config = dict(
    n_layer=15,
    d_model=192,
    n_head=3,
    n_kv_head=1,
    head_dim=64,
    d_mlp=512,
    vocab_size=4096,
    activation='swiglu',
    norm='rmsnorm',
    norm_place='pre',
    norm_eps=1e-06,
    positions='rope',
    rope_base=2400.0,
    rope_fraction=1.0,
    qk_norm=False,
    attn_scale=0.125,
    bias='qkv',
    tie_embeddings=True,
    parallel_block=False,
    init='trunc',
    init_std_qkv=0.0253,
    init_std_o=0.00462,
    init_std_up=0.0253,
    init_std_down=0.00283,
    init_out_by_depth=True,
    optimizer='soap_variant',
    lr=0.00535,
    beta1=0.95,
    beta2=0.98,
    weight_decay=0.025,
    lr_head=0.00796,
    grad_clip=2.0,
    warmup_steps=200,
    schedule='wsd',
    decay_fraction=0.769,
    decay_shape='linear',
    final_lr_fraction=0.02,
    batch_tokens=65536,
    seq_len=256,
    doc_mask=True,
    train_tokens=390500000,
    steps=5959,
    dataset='wikipedia_en',
)
Each number is 200 + 30 x the weight over its row's rms, rounded and kept within 0 to 999. Layers, rows and columns count from 0. The size before them is the row's rms in percent of the matrix's.

# layer 10 MLP gate, 512x192, rms 0.165, rows 47-118, columns 64-95
101,171,131,190,166,217,169,207,229,242,186,215,179,148,140,220,216,249,194,125,181,160,251,183,191,222,210,208,204,176,226,205,219
094,227,198,204,182,268,169,212,248,186,184,194,200,230,271,202,186,154,234,228,209,186,216,193,189,269,206,217,161,227,187,206,197
100,243,166,233,210,212,206,176,202,215,240,265,184,221,192,207,198,183,209,229,152,200,223,240,174,233,200,207,176,225,192,232,201
096,182,223,259,198,182,205,198,211,252,217,194,207,217,183,152,258,176,173,198,204,171,193,174,214,200,199,245,173,214,159,203,177
114,192,161,202,209,273,254,183,173,184,168,198,204,181,177,195,194,137,161,231,183,160,218,203,222,154,176,242,238,242,182,186,185
107,147,201,230,211,197,210,183,163,177,179,161,143,190,174,219,199,201,196,214,176,169,180,207,195,188,205,216,243,137,181,213,183
086,233,240,180,175,165,174,212,220,193,150,185,153,230,153,176,186,190,219,207,160,218,241,170,198,188,231,231,212,201,238,180,155
103,224,221,198,218,269,171,181,238,219,234,224,208,210,230,256,174,182,225,188,224,199,207,166,227,188,148,144,215,159,161,197,180
103,182,220,162,219,218,186,199,192,250,246,191,171,176,217,224,202,195,155,295,214,192,244,193,232,244,184,184,190,201,157,219,208
104,216,168,240,194,227,221,199,201,214,230,214,254,180,230,168,226,211,145,258,182,196,176,202,215,211,197,219,238,225,191,204,244
103,268,247,249,227,210,187,243,217,209,222,211,233,199,209,205,217,180,240,246,231,161,196,228,227,189,154,178,206,196,144,207,206
102,213,209,155,187,196,243,263,174,135,190,213,192,189,224,221,184,115,143,139,241,177,216,175,224,187,234,157,195,217,164,266,175
092,179,187,189,180,221,216,214,168,235,186,198,182,192,211,219,169,237,187,229,198,197,227,220,212,244,218,178,145,217,170,208,207
095,272,124,238,142,208,168,221,185,208,235,200,218,201,200,185,118,220,237,223,208,275,200,206,219,206,207,196,235,203,162,189,210
101,199,260,234,143,261,175,200,223,205,135,229,205,189,216,207,197,170,233,197,214,210,169,222,228,219,176,149,213,182,203,235,218
107,191,263,194,237,193,207,200,203,148,249,182,202,208,236,269,188,240,223,221,207,227,203,192,198,196,240,170,168,151,210,208,189
111,155,163,177,212,236,193,183,179,227,189,247,205,216,208,197,222,214,222,207,162,250,200,193,116,215,216,204,202,164,155,236,215
111,220,193,183,193,252,155,209,164,204,214,160,193,216,191,216,168,226,176,213,222,172,239,183,237,222,182,192,160,204,214,208,198
106,192,248,194,138,219,221,188,252,220,180,153,190,201,188,209,158,194,185,203,207,208,198,223,162,183,221,225,216,219,173,213,234
090,209,210,220,196,219,220,194,227,235,194,168,204,193,170,217,177,244,206,158,270,202,237,191,227,220,128,241,190,231,173,170,228
111,199,206,192,285,210,184,215,216,174,203,231,199,191,258,174,186,162,179,232,202,195,254,199,180,200,230,191,215,248,152,117,206
095,170,150,131,208,182,207,206,211,197,168,181,196,180,225,193,205,141,212,247,199,202,153,158,216,230,200,191,249,230,200,196,209
102,190,226,218,193,255,216,174,202,257,238,178,184,183,202,217,180,196,124,239,215,221,162,189,161,141,238,191,190,249,200,272,166
106,221,221,183,184,173,226,266,212,209,221,203,178,215,217,235,203,196,165,186,198,214,214,252,205,187,210,182,224,199,232,196,242
090,200,172,255,200,219,210,261,178,164,268,217,245,193,245,216,167,167,224,195,181,196,182,134,203,227,228,166,165,152,201,154,163
101,238,195,159,200,287,193,206,234,158,228,243,211,195,209,216,185,216,179,219,169,212,199,173,180,168,199,179,183,196,220,204,193
100,237,235,195,189,247,259,216,159,227,115,188,197,197,234,195,163,206,207,266,222,217,172,225,233,177,241,231,152,225,228,196,193
091,231,249,229,175,232,208,222,167,167,202,218,180,206,228,192,235,160,185,197,186,174,235,171,211,166,221,222,150,208,193,196,167
095,193,208,172,208,215,213,272,206,201,188,223,188,164,204,147,189,258,233,251,180,218,222,192,256,149,187,157,179,245,143,215,225
099,192,151,197,111,196,230,246,198,231,190,176,228,194,235,235,205,182,224,199,196,156,131,232,187,277,216,195,159,191,185,196,175
113,213,142,214,220,207,166,225,185,169,183,243,165,239,224,188,219,166,229,163,194,188,217,254,266,200,200,243,205,194,164,231,192
093,244,189,217,217,190,280,182,147,158,175,224,223,144,166,219,214,204,157,222,180,116,207,202,214,242,165,173,219,249,173,246,227
105,189,200,179,211,165,201,177,225,224,229,187,167,208,163,173,194,137,183,185,162,202,181,200,232,184,169,197,229,147,163,238,250
094,186,230,224,254,227,202,195,211,217,146,198,247,165,271,163,260,178,198,214,205,189,192,235,278,181,253,209,185,206,165,231,168
105,246,218,256,134,216,162,199,205,191,172,159,144,196,201,205,170,227,106,234,191,208,232,164,232,210,165,223,200,147,174,210,202
092,183,176,202,219,224,224,194,165,224,202,169,204,248,194,219,220,227,230,177,193,213,218,165,217,222,146,154,200,205,169,227,174
101,169,212,223,163,199,197,180,183,243,131,169,220,172,249,216,162,240,188,172,202,184,240,240,150,188,188,231,184,247,196,180,241
098,200,223,194,204,206,189,200,255,268,188,216,222,172,175,170,206,202,225,126,215,220,198,173,219,196,248,223,225,207,150,206,196
103,196,178,235,181,263,229,220,210,170,212,186,169,190,228,198,250,164,169,191,198,253,237,159,221,249,214,187,246,206,189,176,217
100,189,177,211,241,190,166,185,224,188,230,192,203,228,171,204,139,238,172,201,217,183,265,175,227,221,228,197,177,175,189,252,202
099,230,203,248,201,218,218,206,211,211,194,220,200,207,194,207,178,140,207,220,212,176,172,157,199,262,196,193,206,151,214,188,208
109,191,254,208,172,218,171,253,232,261,223,213,193,211,257,188,184,198,149,194,194,194,198,167,236,186,126,222,233,201,205,168,193
091,185,220,162,213,240,215,210,253,217,185,139,201,202,191,193,278,223,170,169,188,250,209,294,183,229,190,211,189,215,139,217,228
101,170,158,233,183,198,199,228,149,239,157,199,219,193,227,191,220,216,209,222,228,178,223,153,192,227,182,237,209,177,169,166,195
090,166,227,235,231,220,209,184,202,185,168,197,206,257,167,201,208,210,232,174,223,231,156,188,240,157,261,234,194,193,232,192,160
099,239,199,217,180,270,225,174,225,180,183,182,200,209,183,220,173,164,207,246,142,181,250,181,211,235,209,185,220,167,170,182,212
095,207,159,235,147,206,191,209,172,213,202,187,235,188,180,190,215,235,196,151,223,227,231,162,171,203,234,174,201,200,121,199,278
101,231,216,241,234,227,221,190,154,199,196,107,182,180,177,182,203,227,226,245,200,216,237,168,227,195,302,188,202,194,200,180,202
091,260,194,154,200,193,238,243,185,162,155,163,250,151,193,220,209,206,217,159,198,212,174,191,189,182,197,206,213,137,224,182,247
102,163,179,264,196,183,294,224,226,195,201,193,160,243,195,200,193,265,176,191,228,195,196,211,171,209,183,179,194,244,176,172,122
092,226,228,196,220,192,202,243,244,197,226,172,149,195,152,227,146,172,161,183,191,188,143,205,233,171,220,267,195,188,216,228,218
106,193,220,179,236,209,221,184,148,138,162,152,187,239,217,199,184,211,187,181,169,227,237,192,233,189,172,171,195,210,222,227,191
093,216,247,195,184,204,142,190,240,203,231,247,239,236,203,194,171,242,243,182,190,188,144,193,258,189,225,251,240,174,163,204,205
098,209,265,155,160,238,193,218,225,169,234,190,217,246,211,227,241,184,201,217,229,229,160,193,206,191,232,204,169,188,244,196,199
103,257,204,175,189,223,233,205,211,208,220,141,188,228,183,191,238,177,215,260,199,130,193,217,249,191,220,213,226,164,198,158,229
085,193,187,221,208,178,217,213,216,234,243,187,167,244,218,163,196,253,173,179,203,183,179,177,204,249,241,218,162,211,219,184,206
110,201,255,244,196,185,206,248,228,216,166,238,190,157,218,219,156,254,212,196,179,236,199,193,248,196,225,226,131,223,263,229,182
101,195,160,152,216,212,246,228,175,219,116,246,192,155,117,211,158,249,182,199,155,203,238,188,181,205,190,205,229,254,172,183,226
087,208,225,216,182,208,214,241,194,210,187,199,209,170,211,216,184,122,193,158,221,195,191,250,196,170,217,162,141,182,100,203,211
089,247,147,191,147,199,192,202,216,200,191,183,200,168,221,183,207,250,184,187,196,169,200,177,168,214,246,218,158,197,180,206,217
102,189,209,199,183,239,247,216,193,207,207,137,264,157,193,173,228,260,131,210,198,175,248,140,224,211,219,254,160,212,193,158,163
101,193,206,251,161,173,197,174,195,237,167,238,151,233,183,205,207,152,201,187,226,191,186,203,225,213,186,190,171,166,195,232,260
103,251,204,182,147,187,233,193,203,222,168,239,180,162,249,171,245,213,187,142,209,195,213,219,204,213,222,217,183,232,220,198,188
096,198,165,213,227,169,190,166,239,167,225,209,195,144,178,253,290,188,181,221,165,174,198,217,213,157,192,200,234,204,167,192,190
111,191,200,198,142,176,119,231,211,213,183,197,205,198,214,239,269,198,265,250,243,204,176,166,248,202,241,215,197,135,225,230,190
097,249,199,210,145,257,219,286,198,202,202,191,189,182,171,210,199,171,177,219,209,195,187,210,262,256,192,190,207,232,169,204,259
102,190,225,235,194,222,213,151,222,166,213,277,191,192,200,177,201,189,204,169,230,216,213,201,216,264,240,207,184,210,156,198,209
098,223,215,189,214,187,240,233,176,208,213,192,228,206,218,223,247,208,170,196,157,195,196,160,265,180,160,155,140,235,180,204,230
105,164,196,192,119,135,157,221,213,210,205,196,204,216,238,173,187,204,243,222,205,259,204,194,176,227,212,220,221,125,232,196,214
094,195,203,257,161,226,183,229,229,161,252,206,282,231,187,187,174,174,154,205,238,203,193,179,226,182,238,268,186,257,121,210,186
107,214,218,241,289,214,233,196,192,204,189,152,198,208,179,261,244,206,198,242,183,172,221,208,200,217,197,245,236,185,227,208,248
102,187,199,220,194,220,197,238,210,212,196,187,259,180,163,255,209,223,188,216,195,180,173,196,188,235,233,169,188,150,218,218,200
# layer 10 MLP up, 512x192, rms 0.164, rows 47-117, columns 64-95
103,181,151,229,221,173,190,206,216,195,227,210,181,215,192,197,204,246,200,178,150,269,174,269,255,229,234,217,218,188,168,176,194
105,197,143,140,157,160,201,185,207,228,194,181,179,160,199,206,235,228,217,241,153,205,256,142,149,208,268,215,204,146,166,208,268
103,221,222,164,213,191,192,172,206,222,200,228,202,193,171,197,224,187,221,246,203,174,186,169,199,253,242,219,210,263,161,192,134
100,202,191,261,171,194,230,224,257,187,201,253,169,184,175,248,237,216,213,184,150,207,259,226,288,119,190,235,182,212,183,243,177
100,224,209,165,214,149,203,221,142,204,186,214,179,186,181,209,263,173,168,195,232,215,176,236,268,223,243,234,145,176,164,218,218
105,204,205,270,247,212,195,129,184,135,184,195,226,195,191,211,158,205,177,200,157,183,212,200,211,212,197,169,172,179,188,157,189
094,195,220,209,217,209,191,199,181,210,265,208,224,200,239,176,219,224,243,235,149,190,192,148,185,190,209,244,136,190,250,194,148
102,199,200,202,203,171,171,179,199,180,213,213,192,280,195,261,199,260,185,160,234,162,228,204,204,198,198,236,216,218,146,202,247
095,191,249,208,225,252,181,168,190,165,187,215,204,212,206,231,164,219,174,214,154,185,151,181,219,187,195,159,208,201,204,103,204
092,214,162,196,242,158,187,160,175,259,167,152,204,207,213,236,160,200,179,218,239,191,191,188,193,160,153,217,194,227,212,195,227
099,156,180,201,238,172,229,186,154,162,215,211,229,164,158,206,201,200,189,179,181,183,218,207,257,236,146,209,248,183,152,263,176
107,250,175,198,197,136,195,199,176,178,193,172,178,166,231,221,194,214,188,113,176,260,231,219,212,219,234,218,225,225,206,192,202
101,161,189,176,222,187,183,165,226,198,186,190,235,231,202,184,227,243,182,203,226,147,143,209,200,210,197,132,174,179,294,183,214
099,201,234,196,265,207,197,178,207,158,220,232,123,148,189,171,194,202,168,117,224,225,168,226,240,194,214,228,163,158,163,167,215
104,210,184,199,192,181,198,213,212,209,199,196,168,252,204,202,210,221,143,135,193,203,239,196,203,245,208,213,214,189,198,176,253
106,257,207,212,212,167,168,244,182,206,177,207,248,184,220,153,197,228,149,193,224,188,154,201,228,175,159,201,234,177,200,233,193
117,217,170,219,183,194,218,181,171,222,198,217,237,225,230,204,186,224,205,202,195,227,226,199,187,217,197,262,210,180,165,247,224
108,210,204,149,223,233,229,218,211,183,189,210,235,162,259,171,154,192,196,227,212,227,210,251,196,178,230,215,142,180,200,206,136
109,221,240,158,221,207,170,223,188,225,235,203,223,198,233,184,128,199,221,155,193,188,211,186,185,214,239,195,226,174,176,248,181
092,201,196,155,185,211,229,223,216,158,154,175,202,196,236,182,182,210,227,216,211,240,194,243,208,222,223,293,242,195,252,185,159
099,203,168,206,214,146,179,238,207,212,269,228,182,216,237,185,256,199,230,179,232,162,172,220,212,181,232,194,164,239,188,170,258
097,236,200,175,175,213,211,193,149,194,227,248,225,185,188,230,207,209,178,205,205,256,208,230,234,200,195,162,243,201,235,250,185
099,192,203,139,232,193,227,127,250,219,250,227,232,241,202,204,175,151,160,213,241,185,261,169,152,130,224,171,245,204,236,206,137
104,183,195,259,223,251,180,218,217,202,174,194,254,224,219,243,178,200,188,230,191,206,205,209,224,159,173,209,196,202,237,221,205
093,178,208,196,174,192,160,199,213,215,196,178,255,175,172,214,225,164,167,217,224,193,234,180,221,228,241,189,184,175,183,228,208
116,208,223,225,232,98,201,277,236,255,177,197,199,217,123,196,265,210,220,215,244,226,199,124,223,201,173,196,195,223,219,200,220
098,219,193,151,201,166,161,199,207,215,235,201,226,169,182,179,155,227,286,192,212,176,231,195,158,202,201,196,231,203,208,212,192
097,177,195,184,158,218,211,226,228,174,179,262,191,214,165,185,201,211,167,223,158,197,177,225,214,205,189,165,215,209,199,141,197
094,198,168,214,227,245,253,229,233,236,189,228,203,169,231,204,166,200,213,220,249,224,175,228,183,160,205,217,216,203,212,236,212
098,241,244,220,242,213,209,184,106,218,185,185,211,239,205,135,156,194,169,233,158,234,178,193,215,231,156,218,236,215,196,192,234
107,213,208,214,151,151,227,230,245,205,159,162,182,189,247,194,179,227,207,190,191,174,256,270,241,193,177,224,223,226,168,177,182
090,226,167,175,212,187,200,224,207,181,194,163,191,203,186,180,162,207,204,187,213,185,162,232,197,216,256,207,149,254,247,266,197
110,225,217,179,182,151,162,214,211,239,210,220,184,175,212,177,204,163,206,227,204,207,229,198,217,226,160,255,196,165,198,210,206
094,167,217,197,204,151,212,170,231,222,127,176,198,195,202,196,218,174,220,217,225,205,213,215,174,255,132,259,224,236,231,226,190
094,225,181,193,233,228,179,188,221,220,256,177,259,143,246,173,236,186,230,210,170,170,246,202,198,229,227,204,208,225,200,195,255
096,187,196,193,228,214,204,210,167,213,196,238,212,202,253,209,173,155,191,214,212,231,229,198,201,201,191,230,174,223,203,252,193
103,210,197,190,234,216,176,199,187,191,179,206,154,145,203,194,202,229,133,220,200,184,214,221,172,142,178,219,243,239,186,238,191
096,227,197,182,220,183,161,189,196,202,195,253,255,203,209,214,184,188,164,158,207,182,195,212,241,164,187,220,189,180,191,205,219
100,226,223,198,257,267,195,229,192,224,172,177,237,228,223,207,213,227,213,220,156,189,207,240,192,231,166,162,226,209,220,191,197
102,217,195,222,195,221,227,223,210,220,151,186,175,220,212,210,301,172,218,234,243,198,236,232,172,181,253,222,205,184,163,241,223
102,189,171,205,152,235,174,171,235,217,201,177,196,184,214,203,214,145,214,266,173,137,174,125,193,188,134,166,233,221,175,198,221
106,194,169,203,168,174,254,239,174,211,210,215,181,201,162,197,125,185,224,247,210,234,210,206,213,168,237,183,180,185,193,244,271
092,213,223,226,190,246,206,172,111,203,212,233,153,183,205,219,266,223,224,178,214,204,231,192,230,228,232,207,231,197,211,178,159
105,235,145,235,203,171,202,164,217,172,216,165,224,228,252,202,225,192,208,166,210,189,135,212,220,198,110,223,213,215,192,166,254
096,229,299,229,188,211,198,158,199,209,175,169,230,234,240,167,212,241,220,179,158,153,233,137,201,211,157,193,179,182,224,210,216
105,177,163,174,199,226,209,176,212,262,189,166,218,200,205,204,222,234,200,157,221,231,112,228,223,168,173,265,212,230,172,259,209
096,225,207,196,200,212,167,234,198,193,216,212,216,157,208,246,171,167,237,242,232,229,159,175,208,206,204,203,196,155,189,192,223
098,203,197,160,185,196,194,223,228,252,177,204,173,204,226,177,223,244,193,198,216,227,153,172,203,197,213,172,196,180,229,233,248
100,170,210,236,216,233,131,154,110,203,186,186,224,250,228,196,230,218,216,226,181,183,157,238,206,186,179,196,187,226,167,225,164
100,191,195,176,257,260,226,208,206,166,203,190,230,195,219,182,175,235,217,217,144,206,226,210,184,207,170,222,198,213,188,143,209
095,183,205,227,174,219,139,225,223,180,118,198,207,161,194,228,153,200,196,209,189,189,213,163,174,211,227,221,153,211,155,162,194
109,173,212,213,254,184,227,183,162,219,173,180,204,234,195,177,187,218,210,195,222,203,210,141,201,207,164,218,170,190,209,227,191
099,210,174,167,228,254,143,215,194,235,182,160,178,168,169,171,216,189,220,217,191,154,118,195,266,233,224,212,271,232,213,215,201
099,190,217,199,199,244,235,199,217,164,181,214,196,241,144,208,127,212,274,234,170,150,200,234,228,174,191,171,192,195,159,167,171
102,233,202,214,159,183,204,143,246,176,248,207,236,187,186,181,187,168,178,164,199,178,225,130,231,202,160,194,243,205,196,211,241
091,215,213,231,167,219,162,161,226,169,179,247,188,219,196,196,199,198,231,155,163,223,209,259,219,200,188,268,214,227,183,192,249
106,192,159,200,180,221,206,181,181,190,160,172,242,180,144,226,183,201,183,211,154,211,213,202,169,228,206,194,158,201,230,213,206
102,191,217,208,165,238,268,197,174,241,189,219,204,190,200,199,217,205,228,174,218,174,180,199,189,172,237,241,148,235,143,195,231
101,220,162,173,201,213,161,205,162,197,218,232,207,193,220,204,209,172,201,161,239,237,206,204,121,193,183,144,225,170,199,161,167
094,157,171,228,162,237,166,246,217,192,113,201,214,209,195,220,235,120,180,225,179,247,214,150,227,202,146,222,241,213,173,269,154
106,195,177,191,179,188,210,252,224,231,159,229,152,211,223,196,236,248,212,173,191,191,235,185,206,186,247,197,219,203,152,172,175
104,213,231,162,193,183,227,218,165,219,215,215,169,225,194,247,185,228,242,205,247,204,190,210,189,254,197,206,207,134,247,236,212
095,180,182,217,229,225,218,227,204,199,177,201,155,170,217,216,215,209,202,192,182,224,168,186,142,171,187,252,204,216,176,198,231
103,172,237,201,282,187,232,197,210,202,186,214,197,170,200,241,141,235,199,221,174,197,219,249,157,182,170,236,222,210,145,183,166
106,178,164,239,169,209,171,183,192,196,136,232,164,236,225,178,186,142,246,211,199,215,173,199,178,190,190,211,181,174,246,201,177
097,207,207,163,239,258,188,203,189,195,188,227,190,199,114,229,146,207,202,200,236,222,200,154,248,212,181,175,210,211,200,183,190
099,202,234,214,166,118,172,200,208,173,245,219,124,237,202,245,209,204,218,223,235,126,218,162,203,225,214,216,163,188,207,216,223
100,182,182,228,179,187,202,194,220,183,152,229,213,168,186,188,214,240,215,213,211,195,159,197,153,207,232,223,218,201,213,193,199
097,155,162,149,160,225,185,197,190,182,204,198,156,222,191,217,254,166,236,168,218,139,177,197,174,188,225,168,208,284,221,231,155
102,194,253,163,207,211,105,191,185,232,199,244,171,260,200,197,244,236,159,201,221,199,226,197,196,191,225,180,192,201,252,215,170
106,166,153,176,217,214,226,194,208,192,146,167,170,125,206,176,216,270,222,179,166,236,203,213,288,188,212,239,277,187,176,215,182
# layer 10 MLP down (transposed), 512x192, rms 0.161, rows 47-117, columns 64-95
105,176,217,169,150,190,200,179,182,232,198,197,214,179,209,171,204,144,228,195,231,178,183,226,221,227,216,173,233,177,187,188,180
096,222,193,235,216,248,251,208,242,202,153,201,222,231,147,197,160,145,197,211,220,206,196,228,217,202,164,171,199,211,139,200,251
098,198,197,182,167,227,238,173,174,222,163,182,188,177,183,200,156,253,171,211,179,202,147,196,187,218,232,198,214,192,183,219,210
093,198,220,120,231,206,180,162,176,180,204,201,223,238,160,194,233,195,165,255,179,222,197,220,160,243,225,177,221,208,187,177,166
106,210,192,221,197,225,224,237,189,256,169,195,230,240,203,245,176,158,168,170,244,245,174,165,207,178,187,238,214,222,199,170,149
106,188,238,169,217,216,203,191,144,157,148,191,202,205,220,159,215,229,220,167,219,221,231,176,206,192,267,169,166,201,202,189,261
091,209,193,247,204,113,200,159,237,225,174,213,174,242,222,192,258,235,144,162,203,200,236,161,229,193,178,196,211,134,209,203,207
106,201,183,237,188,197,206,224,245,203,234,170,258,185,222,167,213,195,204,194,165,236,188,187,190,229,215,182,194,203,246,248,196
104,215,281,223,164,179,247,205,236,179,204,184,156,251,172,194,170,170,234,205,189,196,222,235,181,168,199,173,198,167,194,190,184
099,180,207,246,207,180,205,160,199,163,162,190,178,203,150,143,172,210,205,155,212,197,197,219,181,157,200,213,232,177,204,202,286
106,234,190,161,178,180,211,153,195,189,211,219,227,254,177,219,195,158,217,193,248,216,156,192,201,242,214,209,163,239,208,177,267
107,214,268,186,232,147,221,172,213,149,242,146,179,132,278,167,184,242,163,195,186,238,208,221,270,251,201,255,243,180,199,224,158
096,181,201,241,172,220,236,200,197,195,241,225,161,245,212,232,204,162,190,164,199,220,182,216,200,223,196,185,210,295,227,210,148
097,213,234,219,226,215,200,138,249,242,215,165,220,191,188,202,212,167,205,159,164,156,191,238,205,200,212,208,182,233,181,239,170
102,173,231,256,206,200,215,224,195,186,224,219,229,127,209,214,219,195,168,213,189,188,187,182,182,219,185,213,138,240,259,170,204
101,174,191,163,212,147,173,208,254,177,196,144,169,191,196,182,189,171,243,200,189,210,178,160,240,209,198,217,175,161,192,213,210
071,242,187,216,203,220,193,199,186,190,236,211,158,174,201,154,197,177,231,186,165,233,203,166,188,211,190,167,202,205,188,193,318
109,232,222,246,182,209,183,145,222,182,249,226,199,190,173,239,218,152,240,199,209,229,204,189,170,216,207,204,234,192,178,222,165
109,170,226,144,174,243,191,245,183,233,203,164,149,189,196,168,202,152,205,166,160,225,203,222,162,165,204,147,185,208,234,228,187
098,192,202,216,175,172,205,204,217,279,239,217,175,191,189,173,197,168,198,221,236,213,180,162,162,252,209,253,224,231,232,201,195
108,194,157,167,200,212,158,155,230,182,224,151,176,230,244,201,257,197,231,158,185,160,208,264,195,144,252,206,186,211,231,204,249
096,205,198,197,182,198,254,201,219,180,171,193,164,188,172,233,198,225,175,192,290,171,213,128,227,187,215,232,242,196,224,204,188
102,234,181,189,195,152,162,186,170,165,200,183,180,240,194,184,208,185,263,206,138,231,216,269,163,244,158,207,202,208,182,187,184
106,181,196,192,231,171,154,197,176,207,188,182,243,197,230,189,227,254,193,224,188,186,133,179,160,239,221,223,136,187,238,192,234
089,182,188,162,204,188,147,153,195,148,183,195,192,226,176,181,211,141,200,188,228,239,172,207,166,180,214,216,213,206,181,170,170
100,198,251,156,216,157,221,258,205,246,168,165,202,181,174,223,182,174,248,202,213,271,176,179,167,241,178,219,220,210,190,230,152
099,216,201,227,216,194,227,155,206,197,248,189,183,201,151,163,180,226,230,177,229,174,237,184,215,183,231,176,193,186,210,190,218
092,222,157,206,174,184,148,131,203,192,156,245,208,210,197,156,253,160,212,216,172,183,203,243,212,248,221,150,221,203,218,185,226
100,210,217,220,185,203,192,215,192,230,237,256,207,194,184,143,210,225,237,248,196,212,237,214,176,171,259,183,263,233,224,209,240
096,213,148,162,175,197,204,165,181,233,194,190,153,166,181,216,241,224,163,175,162,214,220,201,213,162,148,228,207,164,170,170,171
106,185,212,225,195,141,201,219,204,205,229,224,234,263,213,247,218,230,190,219,141,247,180,175,192,227,254,217,171,186,192,200,234
099,154,231,164,216,204,233,194,192,203,218,229,215,210,226,155,234,267,168,162,217,207,199,170,210,182,182,263,240,166,158,165,202
112,151,171,195,177,198,140,211,173,234,173,185,248,230,191,205,166,220,266,227,201,235,211,130,210,201,169,179,220,175,230,198,239
098,199,177,187,220,166,212,179,206,210,222,247,222,180,238,189,210,214,190,210,158,200,171,189,219,195,236,162,210,144,213,169,236
105,283,195,235,208,224,176,223,182,191,190,194,156,241,187,247,201,206,182,255,215,207,172,181,218,194,165,178,232,141,238,251,160
095,210,166,248,239,176,220,217,212,174,210,202,195,192,148,199,259,184,254,204,193,200,163,202,213,214,174,139,210,178,197,164,235
101,197,206,239,218,232,190,213,252,213,145,177,166,224,145,140,224,221,259,191,201,198,275,166,200,266,205,215,195,220,183,185,231
096,175,156,214,151,197,154,152,149,209,173,229,215,243,152,215,198,143,178,227,191,182,133,213,205,178,156,202,180,223,196,170,161
103,175,201,280,149,280,242,139,208,188,199,136,214,210,212,220,164,182,181,203,154,166,217,237,228,209,226,150,202,189,228,186,200
098,233,207,157,252,234,214,208,190,205,219,278,252,190,190,198,223,239,172,230,204,201,182,203,209,171,167,223,168,218,198,188,211
102,206,240,199,181,224,184,230,154,220,192,203,178,199,238,225,256,217,180,235,223,189,192,200,203,234,234,209,164,157,154,185,233
104,199,141,197,163,179,202,198,188,252,234,160,246,220,183,196,209,145,226,207,193,222,198,224,182,179,146,200,220,165,206,200,229
094,235,235,178,179,228,232,175,191,190,185,225,204,222,188,199,216,220,222,257,232,182,160,201,230,233,165,204,141,184,213,250,203
104,156,154,216,178,199,195,260,177,243,177,238,189,216,237,192,274,212,218,228,234,248,220,160,201,215,153,209,187,270,184,201,230
099,212,220,199,184,261,210,196,197,223,208,207,185,205,172,159,179,217,221,141,182,203,217,238,226,228,173,216,178,215,177,162,258
107,205,201,261,194,196,223,211,221,198,244,183,209,245,221,174,192,205,205,262,108,215,267,179,193,277,250,164,207,201,194,178,139
097,179,209,240,179,184,223,138,243,232,226,184,175,203,192,212,264,195,231,203,244,202,173,185,183,202,170,225,200,192,224,212,231
101,212,157,260,181,198,208,233,154,231,186,210,222,249,218,248,190,223,204,165,211,197,208,193,187,218,223,173,217,165,202,179,191
080,205,175,198,203,157,235,233,259,243,163,219,174,188,182,202,219,247,204,186,177,214,212,199,244,226,252,204,185,194,221,168,239
107,168,222,174,200,254,208,229,171,183,206,209,246,246,158,193,196,270,163,245,212,186,195,183,203,246,199,189,245,191,241,230,229
095,206,209,202,228,189,217,225,201,187,205,172,203,204,217,200,149,196,187,207,207,160,157,188,173,169,206,182,181,239,215,194,183
105,222,208,176,202,202,196,184,201,141,200,171,198,176,196,211,243,111,204,190,218,178,189,181,149,180,212,243,188,201,184,173,180
084,177,259,215,170,172,212,242,174,142,183,185,194,185,199,212,156,200,219,203,192,225,169,198,250,208,192,255,185,209,189,241,171
099,194,221,228,164,235,183,160,205,216,201,287,264,175,160,155,184,189,177,230,190,186,191,206,183,179,227,165,203,148,196,256,145
105,247,207,203,177,202,224,197,208,194,234,191,198,187,154,238,198,251,198,163,227,166,219,174,230,199,203,219,171,243,195,173,207
092,227,187,192,199,238,173,249,214,181,154,249,193,213,207,210,158,136,220,178,173,181,205,259,180,210,148,174,194,197,247,217,141
106,196,222,239,156,189,180,215,198,188,178,230,239,148,216,247,236,200,200,198,174,246,188,221,217,265,255,199,184,190,186,156,188
100,182,221,196,183,203,256,187,207,191,203,245,177,222,212,232,137,155,232,203,179,168,194,155,202,239,177,132,226,211,201,207,193
109,182,186,164,196,170,172,168,165,213,196,248,240,165,179,135,181,241,246,233,216,197,223,183,158,186,216,237,186,208,213,154,235
095,183,202,224,204,228,201,260,212,195,182,194,192,196,149,254,211,188,208,181,195,236,243,231,193,153,203,231,214,219,189,273,145
100,235,235,179,152,94,176,226,229,184,199,223,153,211,178,218,207,249,227,151,236,191,130,173,213,195,146,231,242,172,203,181,197
105,162,164,169,178,228,181,142,193,198,212,182,188,180,169,200,169,200,219,196,210,139,207,194,242,189,227,225,187,195,211,200,182
098,154,153,175,210,184,200,175,203,181,180,126,176,205,122,204,253,198,233,208,216,198,212,139,205,210,209,187,213,155,237,192,210
100,183,230,180,203,130,252,218,193,203,164,242,205,232,251,221,225,192,198,229,236,241,195,143,195,171,229,151,190,242,156,137,219
107,221,177,209,192,268,173,194,197,156,197,218,237,172,188,201,222,193,231,243,218,199,231,224,194,221,250,197,243,197,224,213,184
102,249,181,171,196,225,208,219,223,204,169,216,102,247,201,214,163,256,190,211,182,207,237,219,227,254,207,253,234,268,212,219,203
101,209,211,195,221,197,219,196,198,167,235,193,191,188,202,168,171,267,187,260,174,200,167,202,208,266,250,216,180,155,201,225,207
098,196,162,234,165,219,186,186,207,162,210,183,247,152,206,230,192,255,146,143,224,200,167,229,195,185,186,177,193,215,201,212,191
097,135,221,217,218,164,204,220,251,207,215,246,216,206,195,196,160,232,208,165,211,197,225,223,185,145,204,197,170,182,187,242,194
105,215,243,177,187,231,202,235,166,158,190,217,176,188,158,166,146,242,183,192,225,252,223,185,148,239,180,247,228,252,228,191,199
101,225,200,174,199,198,213,193,175,217,206,208,203,154,150,140,187,186,185,183,170,235,182,254,214,209,214,175,220,194,199,255,237